python train.py --num_hidden_layers=8 --hidden_size=512 --num_attention_heads=8 --num_key_value_heads=8 --head_dim=64 --intermediate_size=2048 --vocab_size=19489 --hidden_act="gelu" --norm="rmsnorm" --norm_place="pre" --norm_eps=1e-06 --positions="rope" --rope_theta=30600.0 --rope_fraction=1.0 --qk_norm=false --attn_scale=0.125 --bias="none" --tie_word_embeddings="early" --parallel_block=false --extras=["capped logits"] --init="uniform" --init_std_qkv=0.0244 --init_std_o=0.0 --init_std_up=0.0244 --init_std_down=0.0 --optimizer="muon" --learning_rate=0.00798 --beta1=0.95 --weight_decay=0.0 --lr_head=0.00794 --max_grad_norm=0.5 --warmup_steps=200 --schedule="wsd" --decay_fraction=1.0 --decay_shape="linear" --final_lr_fraction=0.1 --batch_tokens=[32768, 65536, 98304] --max_seq_len=1024 --doc_mask=true --train_tokens=405400000 --max_steps=6415 --dataset="wikipedia_en"
Each number is 500 + 50 x the weight over the matrix's rms, rounded and kept within 0 to 999. Layers, rows and columns count from 0. Numbers have three digits each.

# layer 5 MLP down, 512x2048, rms 0.074, rows 92-305, columns 768-831
472529561481588466509527401340493567490505530415480428497481474491501440488476447445434478448476511481568497456490479553431540500499535420501463520557439549549508491491576444578557453458550521
596523528505436520535514489487543529405459591478496472476464456543493524512479434544566490509420542487570447468438472483375417471537420529352563527484518530370541482463536425598447552582467498
425537547507497608578429430566603511424428545499530646494589505452496448532582581438516461426530552491475498495430586518465509549464472567499502402500511467536476539517522452479547455519535477
498555529494448543553450467597470475612609465472491459529559506473405447529544421523502505397389545462586472516535435524508495478455535404458440420508517478420480490516531481404461458479489450
537498509493511523508454541463426447531513428385623463578571552467565498483412533531389521468526554552496354576543487470514437406489479501548498543518452477430499518567469512572504462494510472
501399465424542540511531516447501391451395434550474505400455518529508510528519495496573482440567533507470492541465529538493474570576473498487538413462403474495592524489440453544614478523465558
538522549452481582513517525513550460504523481460459468390520520521490516520546510579596424551489455449467503479550472477441411503466490532503517552614442474397596412480428481460501418442503603
485415596457539540411539535545481448591502511464516476503490476572556445498489453547440506460518542466481433489443475582579457507438513452472476500518455553464511616489602495482568571474462424
404488535523473485563451486502488497467556508475519543538434524493495497417464482448486526630417544435443467465481550479535560475522571431475451492478516461533536440517459577455425537485601479
608477431494555407495431433517525495546417508487468534437531602437497521501402419534514495462486469490464476500496474531499555510543499508437546520382532553467472592500551577511495465516510522
563539447497514416462601493478509450582508501532359530435498528475461503512501528568547472550449574505534456448425491520525492545418488448489470452531464499495496398451568516475407571397524460
446489500554500493548573509555392484506458488531512515514527532572507486420440416416493529439573516520484479547499676522563451501483587515469488476475443489530465538479529530479527491459567525
498517533494482455466530550453561457470517517536563421439446541499413521493608489511501567459498487521608514468639487447509501501454518545476489593554499585440497373553511510414474455452455568
509576491517466525539496519548476453478428491501536508555502558482613488492520467571485486505514501520547501436510446456454509588527528461533432467466472608503482477517475479524519552423463546
566515441405519486573503542581559539542408478539560573552537552492461581418514445528443488567520521486514375478537501419479501498466637537458537552525511535449470484564457600553497475528525582
480505560580420498544602445525596417472543445424391613507499511470564517571521498540522641511542493515517437510536427412453505444609510522489505442437507528418605620560502506478572551530466465
499565494544552526451468462545502405557447501429459539450493520468469493516443472483511480447607381472486478514522543559534470479490493495501434456566423508437570515556432551470463491506535492
535609460567479521506507533456539503584606504479556496502453488518492496524517506505556531524563530615499581447586557505536524400532511530605383626523442510445599531551465470428536498511521511
495568456489493473604465436498562465493457458502430497497464469432588478467486528500476548576396518589510426472537561587507522485543496516421535529549542487466437488452501470544541513510399579
472524508482512458440542488477364519495518423489547538523558561540498428472578515456438530462428468420449506489558492481496484506458468460502471461552461494455532514447469528555521534489633518
518566474572431562463473463491563461570490512465488514552523564465608555440522479571546435447455532555493419533460510468395589532520409469503501518496560469432558408461433520410462511538498544
442495479466485524520470379515493467527547522437333539470470474428540436537481614535598416547570506578521583424531500558481456553484484586449507492465555410552522498500562597532409519526450484
443494465412497485505524537518550593429494507536558594479561496467460445479417578475508563519498573579465509463472568473508529553529508505609478509484468489561496451455543493518493571505564483
485551464586474473465490484563423444493528489512507513561427563578510503500486495529423513484456571511514382543465487483510525533479506491541534520510519555440430474489454558464556455484519486
516547383505444547524502471464420524470513457487455502520456519458517496518471481550495595511478550513436496537504466448551473540505463493477513481528444489483428483511528417540516486455574483
498503515464499521495500498468500432560542522443492505515554552550503490577499495497548499542533492589429513582543566549522491526420522485520538550462453449514514509486570492543478585499452629
615535554476585579533505466514563536502542428482512514462435553453535522474482548468449468504476605512514425532590539508467519434450433561508475506468474444512484581443520446427611464443538434
527453511558480609513406473421531529500405448506514587501528531450551510479446476442480457548555543420445596480518582531439456454484517489521438419532509602577580569536538461478517429524578509
586495466496436449485478480495631458502532449542487448546419513426566563520410485573481469491545502457576531448514552524395532484521549591473527485439537441460491531474486470530457408590440511
611492558462537471439455503554548529406506408604504539528563499528471481561446532483545447483529479445560505469451550565526479599528540487502534497467404489494511579515492569639462494517586499
499508493501429523465540511431539540521520467585508440467497543489502489532588477517541516534501493446581430497432429497530543459396418476548443489501526432573596521531525427535539466486388519
564398490565516622478542466497472557521536438523484484515509573501632522540603470462484488525481583555510433544447485423461583406513514502432500491530570564574555568474509496568411500463470534
607467456561486573434538537533439469586551500440442450477512437532562512518454415473488547503578529463504435555495457510454521466453456515476514613503588515525492485562461369434571525433457509
514545505492495489496505506486506454573539486487613618496566403536518490417453420527558490388504514559479498464541482508501521439527444540460457641478468509514449585396556489540530509397486466
410420433526504505477439516487527514447589489498488534556472553473476585532474592539484531466463525531453497488515341459492559468519407493474499471511540561501464466555545502530566590497503392
477566472516504515481493483538501487530545455487469535497452401603453517556549522454505497496509565451552464512454560538490490405538573441508430457510521494545516574414428516559482492551542519
504505523514405540560500420476393604491548588504490545496436408512501522549431502476514578532500538503518571442559526444519532414453532466474545472563495455489586480482450424412431476508509443
507412594433509487471478556487423552512507515553594441487562497566495518488531478531557482461482442473477531506580577416506435542489361555529458460587474497450534582434557481503540502441406468
564523589469563577546568527530509503369479381530480407557496488563474422510497484511465523431520532536568401574522418524584468544587491429515514471454450434507468544561463439517522497456603482
496537506408474604480589523469392539471514460526427479529483429602535534503377475520517588461538377479592451492390482434542502516422514447465456520502497558568458506466523565491522504548476482
458498408456468495487523530502494413379597538516523423540432469504505481464532581510526515585574538471446505468525465451500479492562556567502539538602524498444469526440516568544541436388517438
472605495573474435533450496606491513475471469604613482528443465500628541562576543492460567585536517486595471458549478501554500404457417427510525426534386508483609444468513498445478549483494433
475529548565446487474588601573495512519498494571437541509437468597437541439507546445469445559469570543394593471448445553549430529540499466445539534465457532409532472553605547612531549497515457
499470503470542494541570463410445479519533502529461423490544496456434494446500489438480474406435411536532469541568554581459476463490552508492508566544559559464547437488481544541500529511434465
454500554507461481538426587476529500490512539519585552538520482458403518429561521602611475463488493421487601527517445454425529411506478517546460465519563482514481482609495543526522442457584443
527352523509514462530484481575403516504505502490468486413407450450574479528385611494492431451439529498514533524517509553389470551486364399503516631599488491462402477526554548554404549496540532
491456469493578529513448508488486448499624468527438536536509520478476526529506458489482452546457579508581582500551481540522562544497518512461471600455480517527559414497473454498608489430581485
440560531496397477490612460518528625494568488549488539505428442484456534502466545448539449584501499378536514475552463526409536515545453456568553515414486463504557434513618455547456503434529499
528499483514496409457528589358465436442558527571554557475459538521536473431525454547550477416434500495385435506427538543491472489477519524423453466491481453477493537488503403457456544580533443
560588498438442442524492510534569517477450489478454531520506610481521418563578405544614520505400535567557542461503472566464556519553492462607573465481539440514447484510418489604408437610340505
433489390514570454483440475470553500431560460482473508490539480498581473500485468436480454462542460496553581532559467469486480455538493504568538400517471540437534540472480528539534538486548529
453506504494566480507466563510473454549432535475469419536486587555458489412472560496442464467466441554404522457476493505495454513335518460550572519465452394488457427525479516492499495515520539
520424507417584540504521419450470435471498477473467457542537500554382432510483530520495480419423431537518483450503536468532533432545473535487508600471506441564501481512443488585502472456604435
495583483573473451487508482483482489588575411496504455459581581467425468583645521504476434466525472518613495533470503440565498514509520503475471514524510453524470507489531534497519499539394517
478464483552524478471479557509550502551516562435558536480499496446483442467457471386551632501507498417465540438631506464516458451495527505451529505498575438431571563539414464538576448508610542
537579512558515446429542482536518471534458511474464540498437446513526432503528432512549480517613544508437608496576405562492491534610520498387482545536419515474484451569522488511558555468388486
484473587553569401531465570463503509480486559472545466535507495489491497474484490508501499508491494558554568530482438480546504529512465568515548555511528425522533504465508460542567529461525587
485521560497467517481505530528485492522491609472367403513580479535465446518520504517497485540541415535519524515513510584587427512370498489480430493548454465475488504497544478457467471547480396
488576510534549447483526621547527582527518540504548521559551509443551490500569539502500587539435555399466564482533549517540458472568488509570542478403537543500495595454500566576552492507527490
559439426544445509559496581437400520440428495451561516558498469490484455484457497547478531499456391574433421516501457502432489528485525462389533591470412528564525602502522476485433592502444569
462501514564439546525576436427514498440500475528481405377569437498510469524504505442394499542547491508578549568582545524517463509518505533499532444497512499497431513464543464536526540598452513
535564578505444579513434557544480428514398487465582509492508489494554533476528475485530577547461549451438441519504489442525522453577432478524531527538462500492402491495498390503570495451456461
465457483476426500555456445573458557503527471455477465459479536523487494462527508554568507482450452511449510472514542534484500519487444543538519568480508512516532543533508512495520613495563498
462602479526583517518557493549615434545362482456533471427507482482422506407515558492525482483501479551511620416497485396519472538503500528476490525470495569467530603536472598531495448474389457
460478565489537418458473476519496545495512516568418503555507496511524500456558542476540477492483503502492515537392593504470471501521525411567497502487490507459532521491567557508510477425487458
464568486416474502555421570528560487526556539531413524446438485469507542456463563531499490451539507489521439547480514582574468447585488504516452485485502533303503430490459568416571493537509504
380486523590533524432556408440510608495520543478451458450471509526425440597514521568516469497531510576538518505580500405443454533536432531511559535589550417469511462536450477512611523466600481
510563589441534459475537502439467520548563458495496453448520476446552463489466504418542479492537600511362544544495482509536530501602412475514491559580434556437460417478516367556493483465587496
456457452552570519519527449467429470601467546449509482413500540538447495533523542547535517524470518472495520483476493541507499399561594473546413506452465477557509509550454550528461517450603555
488503552429466508395425482513477531525491483512491582521511507444424491551537393527389554477505532495505534436529461510616469491563519554464537459424419503433532482518504435542486473486486444
432563531479530470466510431478467478445486578493602408545529569528547576567537465536508502468458532550567489472554459475470451518477439472508517484439497484433519511564505530500492396474452518
552457555485503624475583556455526546615600481530500523562471512477501617535612525559513505531527557449517572521498523416454566549538378516549497516603457566502611466524533469437453600494561524
467504466489507475540500575532521494507404516533414520477552546447576517605471477487527509537500495542524530514405480396578559428471471510526463502602476589574486505536579519556512455487470480
500464534579488554467445552482552508409478585580478378472543643448465511447472486543469514481525526464456519459547539564580428484503544496530533486422369480495448454486484522482497426608528501
575619484532485491469563474410529462568481532528509527496562515440450525444526544476484462434545478414490528526467511371503526496538514456494491494522485388571522481473371490478539481507491454
436519591518518546422490462513490434525389447491423461486420506497502507498437448510535519423479435507501516499508559513585463505474504500546474452489525528463504504467477513454460490491412507
462530475477541492554581504515484531451523530467500400521471505549597498418479476513549485512473472440473481526503590530548460453515508484482469603550513435531478488614482459474398404418486506
482413487618517537556471478507485482473559482565449477516514494402472433545532484576410554497469451484578540484565515471525513507487453477470444490528509522565521470495571497451540534474414483
544433540627542602593472511542465477480458478508547558470458436471488455545563548499484487577499446459498454507426364512496444590585489463490472418491418446491490511496456497457540464479525462
471398478559510527458462456551519524504537499512578459479511469450461491499490530508544503413559608515533447476518565557504594470418541540559546492559449491468495475577467528466535458514509501
383607562582465428536537460419541452396569548459489539470551500535584487599550499503457462505467462567464562429543472395552442523511519482519458434544509475435551483468518530461538576515430563
485518472568484409532511468478552569528517500456476575504659604511524553512505537565461604532518462554507378497465449538477595502429520563526461467577458548444495453620485433517540539511442578
438491509544418500493638539498444619519485518523475442455554508529546508431528517361479412454465564450406535548526584411528570651472434457509478537502481363485519573503493509441570503496466516
447539435532511500506553615477554542537549463528520665587465546487476508405511493488495495471516468480516536457478537625483434460500436522538513472520447513509515493513545564474573506525488492
483440566500454479496494496540535524421510540600488501451563476507521507521472520491507515479534498446585528529485437501496517517495387599533553376499494542440519498421508518440480455435552497
500467549524538535536560471518503477455417398486496462527504537526497482592457448494535434419602514485557350442507432555531524530478492551532434563581454635532457474458460515535477538548513586
492493399501494551544509474431401506520462414451412552495512454418395435526453561518553544516473519549540602469466532494509483559471484526564532476473492521522424461497559495540417515544453437
542369499646423391541511576476495510484483428553505467458547471462522444565521444438479600421626414548582499445531464503600470466469420434433524466596551504512484386574500526557528504522433478
563484571512465541470546464440490512514509476447505498542525528508547558502510476510451532398399495529402509549461540545403507493527482537543456432494564532444572478498539555539452506551476474
433548522468424520407527483526502497420583564468598481511546571465530531546500460527377536429477459429515473434440505485521615451549507545482425528502500414479531576458480491446489525532493549
485512624525477511516544533534625480474425542548474467541503514482557514435448448483529501533457474582423533488472412510523468445560552451537449514451474506476458527476509487433517480474469507
629507436402447541515569563530550389470436487448474425469478575539425447467541490536456425567515503443509499471475480398579533482474484520509454509479498515418394500565578533480460548483453633
568461478556610532408478392511559519552545539495497447410564588478614482486572443438501529570449421445481435612471527484467528549528514452583515516547496502449459500418525589538474424570545462
506518591545510535442535467489450488532528485543486491520467477517444505419457402462424462514541468548448490483501560618568563537546480522472447496501484540488513515567462464440451476495458557
657524539508412485484518437513477407509610519514543454559467535460478529541444587542560448502510541544523409440509484531439533528543510495468513447610535481555523548483402436516538442479508514
576609459536490515454528569460572509481463506423459438430475553499429448596500495431498544527479430502500498491421474468523488442467450549619553473438485439495501504465396525498578518465402551
500499568526503424505456541574451532434540480580484562544548543500528560475464479469479464526466612529442549544492417547484427508576461430426488455547466435574474446504530560526524523526485519
492513545440496583515464494597523537501527558476548550505488417404571476378523498565546458494543478451540467475576546508598499575527569484473531489488475458558604637523383527487611534592499539
484422487495568526475524567459550514501412535531463420489494478536454534442546552477544584516550472446466496455431441508402547474421433572489533505564518523578448460597565474496488449558575424
566519400506500515438432501606492482496522487517514492487505522487458445664453489454485469577532491478531590483529466411490497475492488514487501568415563550468503546400392515593562490516536442
462499542462464525437500580689491502584621402454559455432592505464430449521464548458491498539343504478426536553490587488479472641453502533362520588566502483588452598440523499508557558456520452
542486635539553404542461454311473524530500528552442530524513505513442433505507487554549534518488424504491488508584492455434544513446500510514478524545498596516478478517502424451527469544530576
478419463591523513487511462404553472421511489516515428525481490462463444472470460543472463481526440500513433492436462503467421514435475478470514522510545552494534447435516655513517422528608476
484624538512511536402551483520526541535498494527462438566527449526440563463581490461462560464444538599478492483479429471474412512538571455497559539449448625465499446531458475595501427482456497
492435516522478409574545578461468514474526493506576480563430543528607551586405516480525490452519480429499438528551517529490500534518453512450477488522514533406498469527424544484472475543465526
475562544513415472544478466529556511491542511503507518521563501419573510518489547535444439539403508481486379538463538483408518531588400538463468496487497518478479534458583522512564428466565447
400506525482536411590506428470532530468505445549446514508524461608491497539476603519569472472498527505529615482422518459631533493650529558476481492549521480550556501527504457501494450530495523
451485522571506614517462463555533506477473506599497485547439465456599520537435502451528479512482617429523488461486497596520481518575550500507443486523461532448448609530510489475588476536420421
538557445458515508512533519427505534494470404478543466535546453504489520615543514587492428502410517467459445600451382465493539474497513576493484516594479511496468524449529412571486455531478504
518410507612530418524479429405346490471599578532505480445493518611554574480497541504537486455545424324270601435372561499543514588597447388443450304546406550544537474457567469472579462555642466
537417505536509487478513450441507478574522536473499484504477562523422625595464594507447412503534533543510537479452461508578508443428496543514459469475617465457517564483450495474554444524458559
492505500484507466460437578512565534566452457457508545513561473431512481520504489509505505413459558498490676496486471596587479462473514471602510473493486506560585471543545480509462534543433472
573423527494506417452509523499485484493560487552453509491548484565540497463497412545457493504466445455507518370540459501534601363453506497545474426507580562508477554535587557557467498473488496
498501492447547530527466462529468483463543529465458527567508539501439532569521601486476499514545524540522505547423480444563467437564525535492470466475468485450485478414523519508477463471379560
433416521555468505434522536531480450458514451484567570452555513551546535485477459468535448475481459470383487458578540592455450497441459517500517535430540541477524468505528473570458531552467507
476406537425414528453495501538414490561495496486549403472482534456533439471466435515544529483503466535458535538520506467526577562445553495591512552569483518400547564512512449429444526528561415
472511613447519510482509510529517499564467495496619488494418511555573447513472475522533480439524478545511480456541491652395560427500424428542446567531609538577553538519594480433547491436501480
511421539546462433484541413609427508534503407447457438438442533525414411541466511568457556489513474498452492471534443447445499531492478452460579469514462586548441497453487546542526519487536486
525483586580523504488490547519649516511535606526530499435493478413414464447505506524419425598431486490424478597511392479484493473533470577557598440519442388538456547482539450566438574509478440
498468473406487462519552508449497525497449497525422575567594520475511502519623531464486457557419626548495488441518472576478508560427484473508554519469471446546539527450496586571427511567586479
466565513484401451515459482580496596470538525524533451516451502562468488503495487481499538439565504505481467439425542516582463536506519588499537504476549554495488436497420533512567509513477561
504506483509490578428473520442547521552457513536519390478404494590524440468468502600520528477498471547412563478490487514528487484457497538524488459479452495468552462419455536529448506462379603
507480615410462564496546520470581538528495424568461621510484456532438621506481552626508488534539613496563505479457445465522550492481462536534493468564509452520558535512500458571517562556474536
503437500538520508527512507560434454555537469515551513597467464518515463523475495431534504537465402508430516474549467476438508437509474459554492504477507514462507541517417491542504532539460531
501478506507453507450490539491531561511415494517430615514384491524502567542518457525589571555441399554536540503444460480519484507559480503503484476457466525473463439482547535491521486599387621
504447487444562462495523606512537498507496535563503414460552552479522499528468533532436450425486494543478489588649500475582459589501482529530489524543458501545544503481441473511532533491503541
526529474522469517540556501470493490469500502520449468503483452509574565562604567482407511504508465505477507581485515398594548456554473490591489469586504432443503512455534474467465535399452576
532519472515525473533427585519507598523514397545535451570598454520524454484479537364500556516525444499539468443490514497410517493502492552534610567528530585569442507535458410490499468524497527
481504431496414514481439447503604473396578501442469515484446475485524428498452449601469579537482483539541535453616516456600553473483466440601507491561585554526488449517493562472514413527599468
495478519467487515443573600514499535528571465485490546525491443524535560483489450501537500484558509486445391480454437477451431449441463498541503498543420514495569447541522465538581538461561469
537548563455412557550534546487456433480579557535425539457464558543533507525473466580460574375434464528479352564429515567517555584593507511514486487540514456590468546543424477508502612604438486
559480389447521435500436586467546469503551560565464464449492506460473485580530513565456475553577502642592544431519438567588502481564444434466479503550570437501526542483483443425480510500478492
575524487541427505529556509539500549510545431566583496439448486554514592532425575400593481546501619484478514565499481562455445487496568524513515564527414571456416470497428566468456509515509432
513503497554494428450417476510516524501470575461508533461443458560517451480586512415536486549457565514481586403592516448511501433425617444568470446478445524502526524571493503547571517516502619
465522424498448485540432483479524458459501456533453439553460468498480444595500469474524485499527444598490481461443513453549503400523519572534498433434417519495489522503516448510432470545477487
490435567509514509541518473461556560446453493399464571603488555470461514593461456501520449544481585476483557490450495482500484471528423495430451513483494497566497492577549540562404427572568442
492386496524522403477563522417484542505510501510529500456417508590549550493531394431587456417417587455462475515470481505411544527524534465476437494478476579469506542478624536482554488422455529
426505503519514435445500419461489499438448524529488512527517593529550570507641478541451477506513513509576555509456472343449569504468466513519562608441509538508490557460458498462463576567501442
554570480462469482498532522524540477514394436523390492478487495475524485563439406512550533538435541409512574581536507434558529497375583399557543475339425592439443516477522496445506463470481544
585495505577448504603508559446475525468450425567400454483558601481549466498499571444539516463446516600455496534492548502614576528440485570506526461512468486466428514489539525396602425519505534
431552410486430451470500542462457502582542562541463515461439575606461431501528538527471444521456482501487567507515563518551476506516451447525476423491458616437501403514496490525528525469451543
491517536532432420460562511516541523448501541466523482472489517597440497521508400518487574508574558410481592572497534500485519570532532427454400467460419498446517495523504496536495531459500419
506516445454561507413470569616566423503487451483519484523468531590486481591485503467572490602483548535499548472526502482456468554426507552480475490479551407433535447494434564450534479515521512
478543465565567533492437466546568470514453503503604457550495492572546509441552570456531488489467601474427468485497492489578486567505521536520506453510487535544442462511503626516450505477481558
461487437563455505394554484503552464521504496537509517510533507531535542576528556514568497532582376520593447408417471540483459537452583492538500454419556454483423497484532441474535558421412556
547524635602506585524501469523519507505488472520525435497503502526441494436615417510532395538562471505612532458460479476442534424464530553481515550554491525490547559556441426477463531474415472
480519466437554574469555420470536528572570510462460556463535569591549564596559472515490496656524558493450494554507399415486583405539561480532498500545498523436476451523551490438587570453516537
513551485580401572585512417527507476452627332531538550530480475476511547520444537437449509570493558588481456477490484480520486483524413476479533573501618476490521479518541523431481453400472536
519469451598472557500456523537474494572593485442564466527471447433521482444572478401524502485531515516511477568518481491424460525543433511494487571539599497450472473458497492524474543427514445
499483500507460477551526489495556442418552537465485496503467538541504504536490522499577470509542550467468537457558514482459534494466499560528637486489391463481513484531528485467462449461526559
556433485488507473546549493434415490550625494546455505573510466481486561457511490468599599611536459487490597528634606445426492532434440534502538570384519566518475493455444481510505449457521484
430518489504502473517501521564431546402423522491554525535513472568528508530399584501541533401440545589483531518423525505507465446458522516443596559490588489525450575472478452456531533457526522
492561505507540575544562588512516499439569407519593443534496536526396527606526499486487462514455437487494475545518448450445500525397411427508505516578480356536487504477499435484568518410517459
465436557454448377389517432407591491433545497454497525539375518462460531515523508497458571523459434521486565533580375575440535454574553442490530435540522457471573541474458529546466563582494537
456477581523482537508519407478450448562538595500553512526485542514485500470570539570397450467504576517521379465426544500498476444529499457479433531441456553448477542504577511529540535554608477
428643487489578400524524462459499466474496500474448487467472477555447493467555531530608476475542471418500444445557561437453541636489451550491539400555436466524559585567464426453450505544508435
459515403526490504518508541537447549429515499513519487525455479483568500533498482520501541571437490509466495530506442514503466453507502486484427429497456536475501536447472492511537459494626396
531450497485495492451516397454344501604613544489518443514527474512453411478517469472544467443516506546510414511497501551557565541435524486479503546485465526518539517423500517511491473520481515
524549487603489431551435555486508483411454428511455439572504569479520529523533546530484545469466499537456403534481509637528505525407537476529483521544358504557460527513474520477524554514531520
641491480538565485486527432545579496554528492554481520552470627552568565467514446431521488557497496517502495473543486468467503526606554509424521528558576486555571595508502493403520477596500505
497552511528491469447538461456487456442457519527539490537584535436573403502588611490531503591545440492447461525537504510559514434484453528498475528450587530409457566474460584472497465513421525
485548500477563586436439483546598415511534456469426565519521611572461540464581470484404533483449380575414651466489578496506504613496498444494443433385558417586409473462518586417505492525464555
518480458613438440530531467478565424503507432476473464556514524525511484450494554544412531523486518571529474463543451462459572502498402462450477479427535507538499441535462463501515507447495517
530506447438618502604586479439517521568510464485471469600534511509491510478477613457421437581495432461531472489518513476612492479394537557519549543441461369459493483492465482575468424496552440
446383426561491497514508421461504495535391488487543513506460485459431452505596513530510436542531537546441398526446500523509453550483567473483523479583534508426478390508470573569588483474373543
555480512485527479509557508444576532541455475474463426621388344578497455387492538467544507475440543529503396534513536511519492419516461527492418544528436587511546470571448559473465554391518448
625548475510453567461482531468521472530439475551458548387546503475482453417412514627491593517527449445517460448465580499496447553451509601487517421431435471552500478552476435571473473478476470
648534456450589563517406527519494528530437539414452491539496413539602510429513514536563485617491518387484452534496456581450504448449533479522502535474510501530432555497451509440492509475590474
470432506443436495498608456483572496566452538559524473562513478520509558521595518471482441552513613544502445584429492519512472511435599508416571608581575526432496530463500509482481455508486458
482481543450492538501461485498462406525444429526480510497552448585569551516539465560516447522456466527492557462487504589486473510564437595612526493534486507492549522472426487458540426515422609
468580503399523452539506466532544470426486507462515520489414543432492438481516577556530682525465550475466431443487520575449476507442499510641513497419457509502550524519490504530563507534580480
494541504450530496548486456555469432443474527455567443524468505471512460568435502414446553388425495495482391572435567560514535538517529446542521577540458463397495412512501515601461428486375443
454439497442567460537561476485487563683448554556428562536482538563542579460511432544549511553527533531472514487383550552541508502517528545443475519471507523450520478550500506452448497490488555
482459489532388451479460471481494573509423564553497452489461571523479553554479493551416435527477484537522498472476448490493478422580585519481476542482458569462523512590523520524555467501397538
503474552461494430506439422523595574559611511524540495403448507511541527481527481444507587524582485456539503495494502488452449578525539514460553455527522522570527508551521444432501409590488553
494481458524501511564517482531565373557419520491491559551467549553477542526410544514468401469522526450489508598619491478569469567466489511499525400488545509457514481570573442445510475495560582
459599489564497463384524585510503509419536486529505545466539477528541509476541495559472589564532433530570529576419517452493436508492458464552524526515580505432501522475552510517479502443560511
597442476434466510477529447488610506415459483466535484559518415488474440482471509546456543529586488462483471467511603546542487477496507599447477478508538654490567524591529512480493559496491479
535476575508505515587450426418512539460427435544510526505505516428487560528512413451547551542524518483536505532485441491500417522518562476422458483519476465543560476579493479488537544375467470
537489511473540491545447560436417524466503564559511416441529456523504455441458544518537476505520540461466446559492431411388537515533543546535390387579432532448460459452478596528485561442544505
533490578497527544538428450499537506504590482435548477441506512530476464509520563608465558520525459428498502521667440542408541471467423576527509457451545491427571476671506515399530470512521558
359439464410426530485512496527620493409496482474458529526502423496527364502402554540589617572496479526468536435493509543357464421462475489588541511570460427466489484466430494457482485520567444
552469398398563612499475453486487548535440545483551480548533557524447484502464517563528494498511479527500570537570545528501426512393540513491412543468516516574494442516478546511461502448576522
484448560466553468576539487536522483521546531537477470437538512442384546462502556564534460496591533517443524490567465490484439583495466484472543497527436514474504465529571542493438530466450467
527520530517582479485458516560485496429410464563534458380491502527535462516643516588516454589557522548489429462430548455518460475448579515494413510466449499537466482521512443463521551538502557
496505478526487465500501574525504435577519508466472426472467483532429515561506483466493502519478409560508551449479496508504479476439527466493501450464565504489480491452569423495451515566408521
539472471572559584549608449480523585499471498538475533416511497652504505572509479608519465535492480464427362494480502473486507521541626557436465471444500606540382500548515521462578470491589494
377605521445484482544536445488510456498496478475437527583417451472547422552453510528561438473529494546424443408621553406613481498508468478508467554599496514570581461528460559554515484485392456
463512578510509516523485427452526567495515434554427464453519426516464525463495487536425478446594587524468435484487528368503496489491579508454463377537520480501603515466531461382401493518533567
596468464458496495489434546496501562501429446454528547451511519503509531501492423422495496573489471532484518488457555532386479398486501499420517484525520426593439535452522511556511557491536468
600486599550469522438552640565556456554420506567473517446593497449458563497513458533417527526455499430434526458453541532496492518628493496510601507487469464511469582487544516565487508639427482
527475392530596463522484455540491474492560491499467488548527473485565455532449557488486513541465522544540558492543507491551528536398461526487575542434501411467491390471483480459551550444429513
486517501466482558467603452492542548549482517457417600513601492496545508519504473515426469467531506454545431528405570451477474505438409442525520473495487538407484470492501543511443639545465438
490567482498486490503517514532524481509489446393433522394510490420576518532488515466537475551501482459433577503523522541482469489411530494497446580509445519584501577506531496523512387487538538
499521568516533493473497490455570500580422426503464485564550529485486562461482595550559483477568444480475562475450503508511486533451390451414433509523431369540507568516602448511547516490520538
507508527485456451574549542491487523498446535519421507504507492433568472493540486461516453557517572569432481460600482501475540564437486430500562494568540479531476449427588508513596513365563469
547446521546491505480539404521527395499597391458479521608447456484537548637510420524474496468507592548405518410442452493491545562453445503489503428545375460537423491507381462461546561494364525
559654546494497505535497506514474533488498512457571463451594488547415486495445492473523515387492603443507509503470624497481602443503511602568508495527486491510421486504511472531565530490466446
415547505523506523527556453563517457523587453483475573554554538555560552557386449530549489648535509496509492427445455570473482490459462531484528448587481532492520483519580525461489576477546463
563460514551519576528469559503532453501436533429545549550480538547460525537596513478487470503454471541406574530512472410483528388486573515540504470478480470525524468554557598529531437508475489
546477417597497474526487508493493481479496510469484481416504454448453458455476450565462551478367478520479436526441525531429467456489459491524439462483475416559406544535575578553410544484417545
520506460469467531567507536526486555509503450512536507486489410480474450539431424477495503485608620445534554539541550493593455334455460575527531604429584572474612474528479496504477517495480437
581486482510555456473561497426536464399492449551517543522503585493441482446470523547494538573512450607456481516513548470529542489481433522566486605463408500471521475487549543477515546501511487
517378510429495527524496436543597534582514575431529479572457495518426497547467455506470530590516550495574459613512474512473584560548507499456458491552558470481592490452440484450565442439493507
577495535420585501494506429491460471538471531503572414552458475506472477552449505498545519478547556556483511476494492541499522399460491487510524500461457520395545544445441589504500478506458497
482512518519548610482497391458557515593542520393553531532584514497598479507505525357539463537587531465568461469421489432553508539552449511443552430501458515482561503500565532388573566352588546
544430542465495487426499438459490525409538434542525474488501429494456541554438503445467452466494529466471508525531506554579549494432541554525473492483460429574554593559477535530525491425511522
510522533498422480496506516526544450403454465463527504563500573642545548558456436546450489514478538514509583473540494478491484529512444531513524524440445523481589555436427512485496491465483487
520566562511495420488543422494418508411485476474475449536416530499628519436535460531455549604547480426458481543417423513524469490478590452558554497493557488493582484486485549406531494464607471
567637493598551504539483541519464565508448433532567558501545450446406523475468611596580546546392504507522482519489511470521573424451502405495501529498524497422541505496405448499509438447382472
441579476488566509483572576504553482500521577512411522561560472544418478456508607533464519379580491492560564458519432457471516541551561415390466615458440496503501419449395472447464547480456516
515482479400588536495408508541395576548410424537551388526384451442573592471495485446493507455558380495530564581459447524540566514514431584523442490533543498585429418508529590454467460493509567
578460493584491405631546563492492471435559458420453437559554434549465536546435498512447479544458482504501462444515521502540532494389490465563550525505442459453535400436437519492519504527542458
560550516494461499476540440570553508471528430505579525549483519501502483502542534539511485506439512353456516457533445542378448448494468510498502492458373525503521520490498505486468460548420537